{
  "n_layer": 12,
  "d_model": 192,
  "n_head": 9,
  "n_kv_head": 1,
  "head_dim": 32,
  "d_mlp": 512,
  "vocab_size": 32000,
  "activation": "swiglu",
  "norm": "rmsnorm",
  "norm_place": "pre",
  "norm_eps": 1e-06,
  "positions": "rope",
  "rope_base": 10000.0,
  "rope_fraction": 1.0,
  "qk_norm": false,
  "attn_scale": 0.177,
  "bias": "none",
  "tie_embeddings": false,
  "parallel_block": false,
  "init": "trunc",
  "init_std_qkv": 0.0391,
  "init_std_o": 0.0,
  "init_std_up": 0.0391,
  "init_std_down": 0.0,
  "optimizer": "laprop",
  "lr": 0.00153,
  "beta1": 0.9,
  "beta2": 0.98,
  "weight_decay": 0.14,
  "lr_head": 0.00587,
  "grad_clip": 1.0,
  "warmup_steps": 232,
  "schedule": "wsd",
  "decay_fraction": 0.723,
  "decay_shape": "linear",
  "final_lr_fraction": 0.0,
  "batch_tokens": 32768,
  "seq_len": 1024,
  "doc_mask": true,
  "z_loss": 1e-05,
  "train_tokens": 443100000,
  "steps": 13523,
  "dataset": "wikipedia_en"
}
Each number is 200 + 30 x the weight over its row's rms, rounded and kept within 0 to 999. Layers, rows and columns count from 0. The size before them is the row's rms in percent of the matrix's.

# layer 2 attention output, 192x288, rms 0.0567, rows 0-33, columns 96-191
100,158,223,222,224,245,243,208,203,200,149,187,184,139,193,207,159,148,237,234,171,142,143,228,227,157,270,255,199,224,187,257,227,255,215,206,260,195,176,178,195,195,178,148,211,189,213,198,203,223,179,206,204,142,186,180,170,203,216,202,146,213,150,207,195,216,187,220,189,203,144,182,209,193,182,167,265,185,182,198,283,259,191,183,224,224,177,196,160,175,200,212,181,188,204,218,195
103,189,222,175,209,232,214,188,237,215,176,176,184,221,202,194,184,144,220,208,178,216,153,202,193,182,229,198,226,206,196,199,210,190,239,165,174,178,178,236,190,242,212,142,212,199,163,215,201,281,223,210,243,210,192,219,201,171,163,197,209,221,261,210,181,185,241,214,165,200,177,230,182,198,178,177,176,187,154,199,218,281,183,241,226,213,183,212,197,168,197,167,181,199,226,206,207
083,175,185,198,184,230,177,149,245,198,219,195,244,214,241,172,242,179,158,213,230,231,142,177,210,207,193,156,163,245,227,213,221,263,177,174,190,203,150,168,203,175,220,217,207,172,212,215,182,198,173,203,147,180,170,179,145,182,203,196,204,171,172,225,228,184,219,225,222,214,160,237,192,208,172,250,163,181,125,235,167,219,175,231,162,171,172,170,128,204,208,188,238,150,191,205,230
092,258,191,237,264,232,200,178,158,275,211,198,167,220,229,289,223,211,229,248,246,222,203,209,270,225,174,198,173,234,246,204,255,207,163,227,173,178,177,198,167,152,197,254,200,193,220,180,160,239,189,184,227,233,186,206,176,229,154,241,184,188,144,230,232,208,188,194,170,160,185,178,181,186,158,214,202,205,154,186,191,205,204,184,229,184,204,197,173,237,177,203,206,197,147,220,164
105,207,168,157,169,149,175,144,133,181,202,247,197,236,263,179,203,228,176,206,259,214,202,187,202,260,192,186,145,163,177,238,196,194,157,213,183,236,215,217,224,254,139,225,198,148,188,216,245,196,195,207,232,232,214,208,242,241,221,223,240,219,195,249,212,219,173,188,165,198,163,178,217,202,131,202,177,203,227,221,213,184,204,230,165,291,207,172,225,175,242,167,225,266,244,182,155
099,229,174,194,189,170,164,169,187,219,238,234,231,186,263,231,308,289,176,139,227,303,162,194,263,132,239,150,171,156,247,202,253,169,212,212,128,224,220,161,215,203,233,158,145,175,209,197,195,167,203,211,166,151,180,190,183,180,211,210,186,173,205,173,174,170,163,160,209,211,194,169,206,189,244,226,198,179,215,168,213,203,178,189,206,190,194,235,158,191,183,219,180,191,213,198,204
106,209,208,218,176,155,220,142,222,222,231,176,202,290,194,228,202,166,202,194,245,202,157,180,212,167,208,186,209,241,220,197,155,241,161,158,220,224,191,208,200,234,198,224,167,203,206,186,195,220,146,227,153,240,153,209,176,251,201,225,188,211,157,255,227,186,174,139,213,190,197,240,192,194,165,201,171,191,226,169,174,194,148,257,121,203,145,240,160,241,230,224,194,205,160,213,228
113,215,196,198,178,192,188,218,207,188,174,228,202,185,181,192,201,171,142,169,207,231,189,197,211,249,222,194,224,265,153,190,214,188,208,161,195,166,190,188,152,204,242,172,112,178,184,250,175,196,237,228,203,157,217,225,185,238,191,159,235,140,223,150,165,217,163,193,203,180,223,166,199,201,226,248,151,225,202,218,168,155,239,217,170,224,207,241,189,193,157,183,217,177,209,209,193
091,207,255,125,204,188,184,198,241,171,176,161,166,169,209,213,180,176,176,244,156,195,225,202,169,218,256,184,244,204,224,154,163,106,239,182,213,166,157,222,212,162,180,226,265,236,164,206,160,164,188,211,221,222,175,185,199,192,224,228,216,214,153,205,264,174,166,222,207,222,191,178,193,188,197,228,223,194,225,211,182,198,189,198,198,242,217,221,205,176,180,225,209,231,182,179,220
087,137,232,192,231,142,201,202,172,193,204,181,210,256,170,200,164,199,195,168,259,188,221,214,196,189,178,150,150,173,221,167,223,264,233,193,148,194,187,208,198,186,174,150,203,161,264,147,195,222,168,228,215,187,221,146,210,242,209,173,191,191,170,185,162,207,185,249,159,183,184,188,222,176,210,216,214,198,273,194,165,175,199,186,197,218,217,182,248,239,209,185,179,242,188,201,205
103,205,186,211,183,213,218,194,234,217,227,207,149,214,183,210,191,145,226,257,198,202,265,156,189,191,199,170,168,214,210,178,237,223,140,242,123,238,211,211,217,175,201,181,216,155,182,177,249,237,250,189,186,191,181,206,180,195,166,225,228,177,219,177,129,183,179,175,204,202,205,185,197,204,177,186,221,204,205,183,224,190,198,182,166,206,171,254,179,167,170,245,238,124,194,224,154
100,265,176,236,167,230,164,206,194,202,181,202,207,179,212,191,221,225,204,207,217,224,186,185,219,193,240,175,222,241,181,253,176,190,216,177,241,199,166,248,210,273,250,132,146,145,211,220,168,266,146,231,158,259,285,223,221,202,183,179,205,179,249,192,243,147,198,165,236,185,177,236,209,243,229,222,200,175,182,218,210,211,142,191,192,161,187,206,221,226,182,204,219,166,255,148,224
097,207,192,200,218,212,255,173,254,233,161,196,252,204,208,193,220,163,228,210,166,215,180,193,179,166,189,245,181,245,214,250,202,237,166,185,234,207,244,198,207,171,208,225,225,213,196,175,217,203,218,170,194,167,204,140,203,222,200,231,167,224,190,229,211,199,220,182,193,146,222,185,214,174,191,183,174,183,213,206,196,179,174,240,215,193,186,171,209,230,265,144,198,238,169,221,197
080,198,187,159,212,194,188,217,191,147,266,195,186,129,206,199,218,249,200,159,230,181,225,183,191,221,187,156,184,184,176,178,154,186,210,222,188,163,183,185,154,144,187,213,154,248,172,196,182,225,208,162,207,198,213,207,211,180,213,216,221,273,183,188,255,188,187,246,205,206,194,224,188,251,216,206,195,216,178,186,190,232,209,213,176,211,187,195,179,220,206,203,189,217,204,226,260
092,242,159,163,189,170,182,160,142,232,211,310,248,221,225,136,260,240,160,183,219,237,161,167,166,174,233,135,214,110,200,167,218,233,217,152,184,180,173,204,212,142,212,172,202,194,190,211,170,217,242,128,217,178,224,136,245,183,186,222,230,199,179,204,172,166,187,223,200,273,216,202,207,229,171,225,194,219,217,205,223,200,198,207,184,206,201,184,192,167,187,197,203,181,223,182,182
097,292,187,197,214,190,166,178,164,220,214,188,167,192,223,275,173,194,229,265,147,266,217,238,200,202,238,140,215,157,203,241,209,165,232,114,172,289,187,146,256,243,226,196,182,195,220,214,213,171,220,224,222,212,137,177,174,168,158,173,194,228,266,186,168,169,227,207,191,207,197,187,203,199,191,175,236,233,193,183,244,209,185,189,226,194,153,230,176,177,189,209,175,234,194,221,192
097,256,211,156,182,183,200,189,223,213,202,187,170,219,234,219,163,219,183,223,174,230,173,242,209,232,153,155,201,211,197,219,199,222,187,208,197,233,173,203,184,188,202,193,256,208,182,219,262,194,250,196,200,234,157,187,182,147,217,204,201,206,205,176,208,213,198,220,224,216,232,255,203,181,129,185,238,211,150,186,244,168,227,230,183,202,142,174,160,191,222,236,202,202,220,213,230
093,198,201,172,239,181,190,180,206,216,229,212,217,229,230,216,169,252,207,164,174,263,169,209,254,174,182,129,193,114,239,161,167,236,174,166,190,189,166,255,187,192,194,164,193,176,168,193,240,221,157,224,181,158,184,186,162,287,258,155,190,150,160,211,224,219,176,207,220,174,226,222,174,231,162,175,203,190,191,198,227,207,183,251,149,204,153,223,162,229,214,209,188,148,152,251,222
107,222,187,201,198,145,214,246,214,260,182,220,163,161,219,202,174,225,182,207,156,188,210,202,210,220,210,187,206,204,217,203,201,246,196,213,265,224,174,200,197,235,211,203,190,231,148,274,175,247,227,153,243,221,223,264,218,176,150,234,218,176,248,183,149,197,216,203,237,193,211,195,187,204,220,203,175,191,151,235,192,257,242,185,269,199,227,212,218,162,185,195,203,169,232,212,198
094,137,211,183,210,199,216,215,174,194,191,158,169,212,162,176,190,172,189,228,181,199,174,195,186,204,190,217,220,167,182,176,195,256,191,218,179,264,278,165,275,199,236,177,200,231,275,175,218,178,229,172,229,156,211,157,275,191,185,223,183,240,175,221,143,188,184,183,169,194,213,205,203,188,193,178,231,215,179,149,215,179,215,189,240,178,217,227,194,185,177,212,174,238,149,234,163
096,191,197,190,200,164,152,172,153,169,225,199,252,191,200,206,218,227,149,218,194,217,198,186,187,207,238,149,219,159,199,160,232,214,171,202,197,130,225,175,184,189,161,281,251,246,171,189,188,217,239,184,245,218,209,210,198,187,181,163,180,166,233,212,134,174,194,225,197,178,212,186,200,191,247,280,189,225,204,181,146,240,244,174,230,246,196,169,149,209,189,153,213,166,243,219,213
109,219,204,244,207,196,182,197,210,242,170,202,193,167,197,228,184,215,198,253,155,270,194,213,200,176,227,198,219,203,184,253,181,142,261,204,209,223,206,158,227,211,199,181,164,203,244,183,234,165,189,229,268,201,199,212,187,230,221,112,201,216,187,147,244,140,258,200,191,159,230,178,203,191,204,204,236,219,227,125,266,183,222,179,265,190,165,180,192,202,214,174,197,209,189,160,210
099,122,193,219,205,175,252,202,211,190,168,230,236,220,224,187,172,188,247,172,188,190,175,193,229,188,149,250,192,206,186,191,251,181,237,207,200,190,242,176,228,248,215,161,160,176,237,219,214,201,208,220,189,225,235,228,248,197,160,206,183,238,256,191,260,217,227,162,201,204,208,197,210,200,204,195,208,171,192,211,216,212,159,179,187,221,217,216,231,161,193,216,174,227,211,210,224
106,165,174,245,246,186,229,178,187,201,190,197,218,217,199,228,197,210,234,187,214,193,244,199,179,192,148,187,178,190,180,239,239,222,177,215,146,271,175,252,223,170,261,172,194,203,217,222,209,215,150,192,195,183,219,183,180,161,164,187,212,194,210,205,189,200,121,173,202,237,200,212,213,208,219,209,234,255,209,202,239,207,124,190,177,236,194,266,207,189,160,192,180,188,192,194,223
095,187,202,227,223,193,193,213,209,190,177,259,148,153,206,174,190,200,195,228,182,268,244,161,191,233,219,166,243,225,220,223,209,195,191,208,205,159,166,137,194,186,220,182,200,203,178,182,205,248,240,208,229,172,223,154,184,139,227,245,174,161,199,165,206,193,194,216,209,204,182,251,213,221,195,148,196,175,170,174,201,213,177,201,159,201,227,223,205,144,203,239,211,178,219,215,203
109,189,212,184,235,198,196,199,205,143,226,173,203,174,141,188,182,186,209,186,190,189,182,155,153,166,181,249,242,196,198,151,192,196,202,242,161,187,253,219,270,259,198,178,186,239,285,141,201,216,187,198,180,157,187,191,219,199,214,197,175,239,201,202,216,170,213,218,178,177,209,199,240,170,244,200,200,223,251,166,176,225,168,159,199,158,176,183,238,228,216,163,180,222,180,204,165
111,263,171,223,191,240,150,191,181,227,179,173,160,171,206,216,210,213,228,240,217,231,203,180,212,218,177,165,208,232,191,248,217,206,154,232,169,170,194,169,178,164,234,245,203,222,235,244,209,160,208,187,222,154,182,217,173,173,218,190,217,109,212,168,245,191,176,231,188,178,230,196,197,302,207,218,221,284,192,195,226,104,244,214,160,159,201,209,234,174,237,192,237,194,167,189,201
102,212,200,170,207,188,174,211,242,138,205,196,224,154,232,186,201,212,171,173,168,216,187,179,203,174,241,190,205,177,197,196,203,205,187,212,276,230,230,178,149,190,178,190,207,206,113,226,218,177,255,202,249,142,233,227,170,206,231,238,225,184,207,211,203,205,140,245,226,245,210,164,184,220,193,218,221,220,158,216,218,162,232,201,223,206,201,170,161,189,200,219,218,164,185,222,206
110,199,222,161,158,164,143,153,228,243,179,207,186,223,238,195,202,222,195,199,230,235,162,203,201,209,218,194,231,216,215,238,224,243,206,205,214,239,185,205,211,187,197,179,207,228,195,200,211,221,219,172,221,231,182,190,206,168,232,219,197,191,235,212,177,214,208,203,182,214,211,200,184,190,211,207,182,192,211,187,186,224,207,191,213,231,207,228,220,208,212,185,193,200,240,204,173
089,202,209,200,210,185,241,190,167,243,172,215,220,179,175,121,216,164,214,209,253,178,143,224,166,165,235,201,230,228,189,208,88,155,232,147,190,205,164,213,196,210,165,234,209,205,184,197,202,200,169,211,176,205,185,195,191,168,207,236,238,185,207,186,214,205,200,198,222,230,184,205,196,211,174,213,227,192,188,187,167,186,196,183,186,203,189,197,198,190,192,229,204,198,178,203,188
088,200,171,195,213,227,226,218,212,232,221,225,206,115,217,192,162,226,188,141,162,189,181,253,192,206,223,203,215,117,284,237,150,182,219,190,209,151,207,219,196,212,135,169,227,236,216,178,234,192,202,199,214,177,169,220,181,212,240,118,194,236,181,235,209,187,195,155,189,214,186,168,203,205,226,203,185,242,224,192,208,200,196,199,209,194,229,216,190,202,186,164,168,165,209,212,219
098,236,167,223,270,266,233,233,228,228,228,217,193,198,145,195,211,167,196,235,164,216,201,207,195,147,187,226,215,208,277,185,160,203,194,217,182,161,197,185,214,199,162,180,227,190,234,186,193,210,191,200,203,171,193,171,219,177,195,172,131,255,166,230,218,191,199,204,183,155,192,199,242,194,212,194,169,170,229,168,171,197,200,216,195,168,226,180,161,152,224,150,122,196,141,243,210
207,253,53,144,230,240,142,161,160,173,221,252,264,217,270,224,282,222,152,180,210,252,203,226,169,225,184,170,154,177,242,227,211,185,133,202,230,201,180,185,185,204,211,187,208,177,235,210,194,221,195,197,210,201,243,200,204,184,192,213,191,192,205,207,222,198,139,174,217,183,143,190,180,181,217,212,230,197,225,208,172,214,149,162,199,202,224,200,190,213,209,180,212,179,198,202,221
100,223,182,214,179,275,124,194,160,212,205,229,225,165,218,195,258,216,179,246,269,190,206,187,168,272,201,171,194,185,180,189,241,236,185,157,217,131,184,217,200,163,202,223,128,205,234,207,152,237,175,183,184,170,231,237,185,225,172,216,195,211,217,200,203,200,194,165,245,168,197,198,250,219,251,216,141,200,214,193,142,216,207,223,169,225,228,264,215,207,183,209,171,197,211,197,176